{"num_hidden_layers": 24, "head_dim": 32, "qk_norm": true, "attn_scale": 0.283, "parallel_block": false, "init": "normal", "init_std_o": 0.0624, "beta1": 0.9, "lr_head": 0.0231, "warmup_steps": 215, "decay_shape": "pow", "max_seq_len": 256, "doc_mask": true}
Each number is 128 + 32 x the weight over its row's rms, rounded and kept within 0 to 255. Layers, rows and columns count from 0. Numbers have three digits each. The size before them is the row's rms in percent of the matrix's.

# layer 18 MLP down (transposed), 384x128, rms 0.072, rows 39-49, columns 0-127
108:073097109195122143109177122083093169170121122175132115136137104104114082116176137105129113129087155150100137083115167190146101091204106057110145145214124087126145152129113061173210173074112125138058134179157123134137100123103121135073076100139129146126141120120142143181112134108113135156103161090151137149137178103103129125134142160154146067102140094135144150089121181066148144113128
109:127121125096075178081126131105122185132117087146127179127131090116149096123106120051140134095165092143070124152094153105160178186164112151144128133147116114188147118106101113117100091167161205189141151139153106125127113102098146168127104164137140140178131156101138225117142163114082088133117152150135091091152115085213086176131135071167092120100154093192146107072136138103110144112148
102:054174104117111095139121135145121150183115129122133180115089120129159166058118157105180129099161122128124140126133114125158047097104131167119127136177175155139145167115111138082078103184117117095195206108094130141135141147133143128070118181145149086137117150133188156115158185094145164158097124122145104065130107137154187138127135178153068056122113155091141090107143125059105092087149
086:232129147110125069106115131115098109128101077135156125154152136133085106180163138133107122217101134082038089144098150138083106135127186116096066074094101179158119101112158110091137163151140091139108203123095092165139096180146081167106143134122112187108137159121118174087166069111106101136139112144139107114085165076113119133141153088136158120128140145135136142176159111137110151079147
103:100132161069138058163126110091164139046141101112168138106142161138111095102152081164197184160098199148153150059151129160150127122148094079168075127090113149130095157128141177130085075167148133127134189162105166105109145085162155119133178115082178115124105122155150105048142125129111106147127139155111150154142096139104102148095159106118133114058098121144147166134132127196114108099176
101:127115153106096118109055145141096113150096166152115171119162124146145084146156153137147140181176176221118090116142141088134115099136094119099098084101108125118133115107112220080186141153165155143125111154135115202117113194172164121158128164117132163122115135137124155158083089144111136103134132211137102139100122074148112119143091055160119165082140153172056103116070103146112178118113
103:154148122213096086093120083101102141109159106115167065120068077192141064117118110107119085110086107117098079159146112128100159166077172122087143103090112059154168120110127128114095123095145178153138090140167170103126125103145122074125136099139121137048159191117177123126159150148115127155100121140160162129131066129149145096124106155172105111173177199139138074101135108168158151146150
108:148095134094118113134148096099135117175125121097176104088119149061089157187091096144163066133082102115095145157163110167099128133091151181145108147141119123204033207096093157145125132108139156145130158144122071178053139153128156160185143124117127189140084156085171083141123105142097142153159145144089090112110135166150164106080159166143152125108151158152172121117159136128119174092095
098:132104106127128101106104096133117159072042164087067092093173125129121085090169065123101143080129129143067131081156146129123130137164111067137162117172120140141122126098145198137148141159131141101206132120104180124150150079100060136067113121150202123186141091127162120118085141136140200126125135158161128149151147123104143148130035142116159103129158119157116148090126123135183180135150
111:119128116134163075107181205092190126111092208122110087133103140089111091121186099123137151132161134122190175128132149134175131091143106164103133105119135145152092128127163149165076105087093085200138106130175153107052168090126102118102151114105082142132134123130134125103153052122096111143142115149161162119102061115116183105148118057122120127121115087131122148225125101114188130134137
102:124123191177146103097129134071122132101116146102130108134037098127111046188096144125136128105092138143151104162067104065152099137121131126155148098182130115123146142130092104149094136125097198137132162144145136081095104102149102138126127166124101202185103116130139150146152127176046144195125084111145183154146134142162101149180180195104135129160162107146146130164159154082169174133141
# layer 18 MLP up, 384x128, rms 0.0721, rows 40-50, columns 0-127
099:158092103113087097138129162181097167176136064121131105200127143140111113187131160077191097123111071106130130071149124146140155191119106139171126171172120158150096112135098154125103169132111117084119186066134106095113061123178116081098123194105136196087121175105132167141143159115090146102099148133096122143128137111159138098139122107105095090118147203082174139116144174136083116082101
102:080177155119136122097156147136086158152183133097154165118148203109167147085148153091125140078115117061113108104142146172122076158119137096067156136101157113142124142059136106136106085152110101120145200118119141150121094149060108087055170130132127093135172117102104160178125082132136157064088109137110121158160111131159164083142164111116135133139112175165148061195111110121145121191073
084:185120175160146157147150133128128214139176100087122103156122119132089139157050131090163162160125073152078143085158131146111206161134117098121139091102119171061136079152166151154186144137126157139070142107152125152102137123101116085107083147101166149143108132151161096147117073124112173095098130124089146144136095093126148136086160103192100103175067134150203115111110114154073096125168
098:105078110143184104098175119177140140130142167142128104154165105105131160118161177085079177119180089160128084111208105158119150092128069059129114130178135164117081075124142145159121120087087155152140160139119113153205164145168113111091163059082136107094171152071130127174141126130153136102103081172135075135121131105147157084122106110121154139045114138177110112110117118152153082139104
097:160033180097099113164162119213123155093116078160064144134172114167109142164095106082179103138134123134114104119143113147112111159125161102133167102123092137161057143105159118096105135109155120125128108069159065089096099091140111139147123184143201117176131085070119090117126159154096154098125115093110153107105143173130140119168152147138113190148155117101166176140091114154154156202112
100:119110140085182080094122108139080105122114189095127180111142196178146114069154133148208156115177165137164094144110182072072156117087124109142194091111154120138177170083119081145128146118163133115161122121132166103114122092142157121119138142092117089120201096129095097140121136189093120127166078108149160148054151132118106111136132154133149127143112063126050123097083125145110090156149
100:121215158101131069075135185132111134084142136138141149136123138181120094201140156156098144110136152120133119088147104117102091121092072106153166094155104111121090042107197114097147142113124084121100156144108126103150099158095149077114138134090118094129121130098093162087094100116132221092139189107151200145168135104127205153089170125115095137123129150120103128120075143187121129153091
119:168094142116179087084180122103089113178087084120142106132141117120129191147114180131117136108096138134122072155107123136122135132160173170118114110090153174164087080158129101099099136059116161129149064141178136128118186085186175106133114142139142147144200087114145106180095169128198110134115135100125090119040089176157107079136167120134128159162082186130171116150158115133098121158154
100:131124165140102101111154179062119107114103144152105115201159100159143079149150112138105182126130133169109093151153135129108157124135078053149122137119147127151110168168155133049158095117174128185134186127150161123099118125202107174081147168145110098090178112118150127144106075123153156101208120131081142117056131122142147159102105126145145166157092155079115103096100082118215094140113
096:122105153055157106138153115148118108178116137126118147117128113141126142134092095148110137073139095156148148119118179110138152115130088087134121145095084133154101177119136047097069133113137163154135115101123133140112162161149080144040105091081135174100159118133045203172061108182185147141115148068062114144146130097075103059154121152133147143102094146129137149129104080170179095112103
098:105118160160135154092142093088114155175158091168138124075206110163109141153079109135128158095117169125112089107132154156112189141104089129139116104055158146197105170129092142128158178181116129169206081084154138164168109124179103175106174154167075170121137115093098151112084128108118124134142086131113139091157156069133118099100157087123117091106132109187153144123120136090177106126057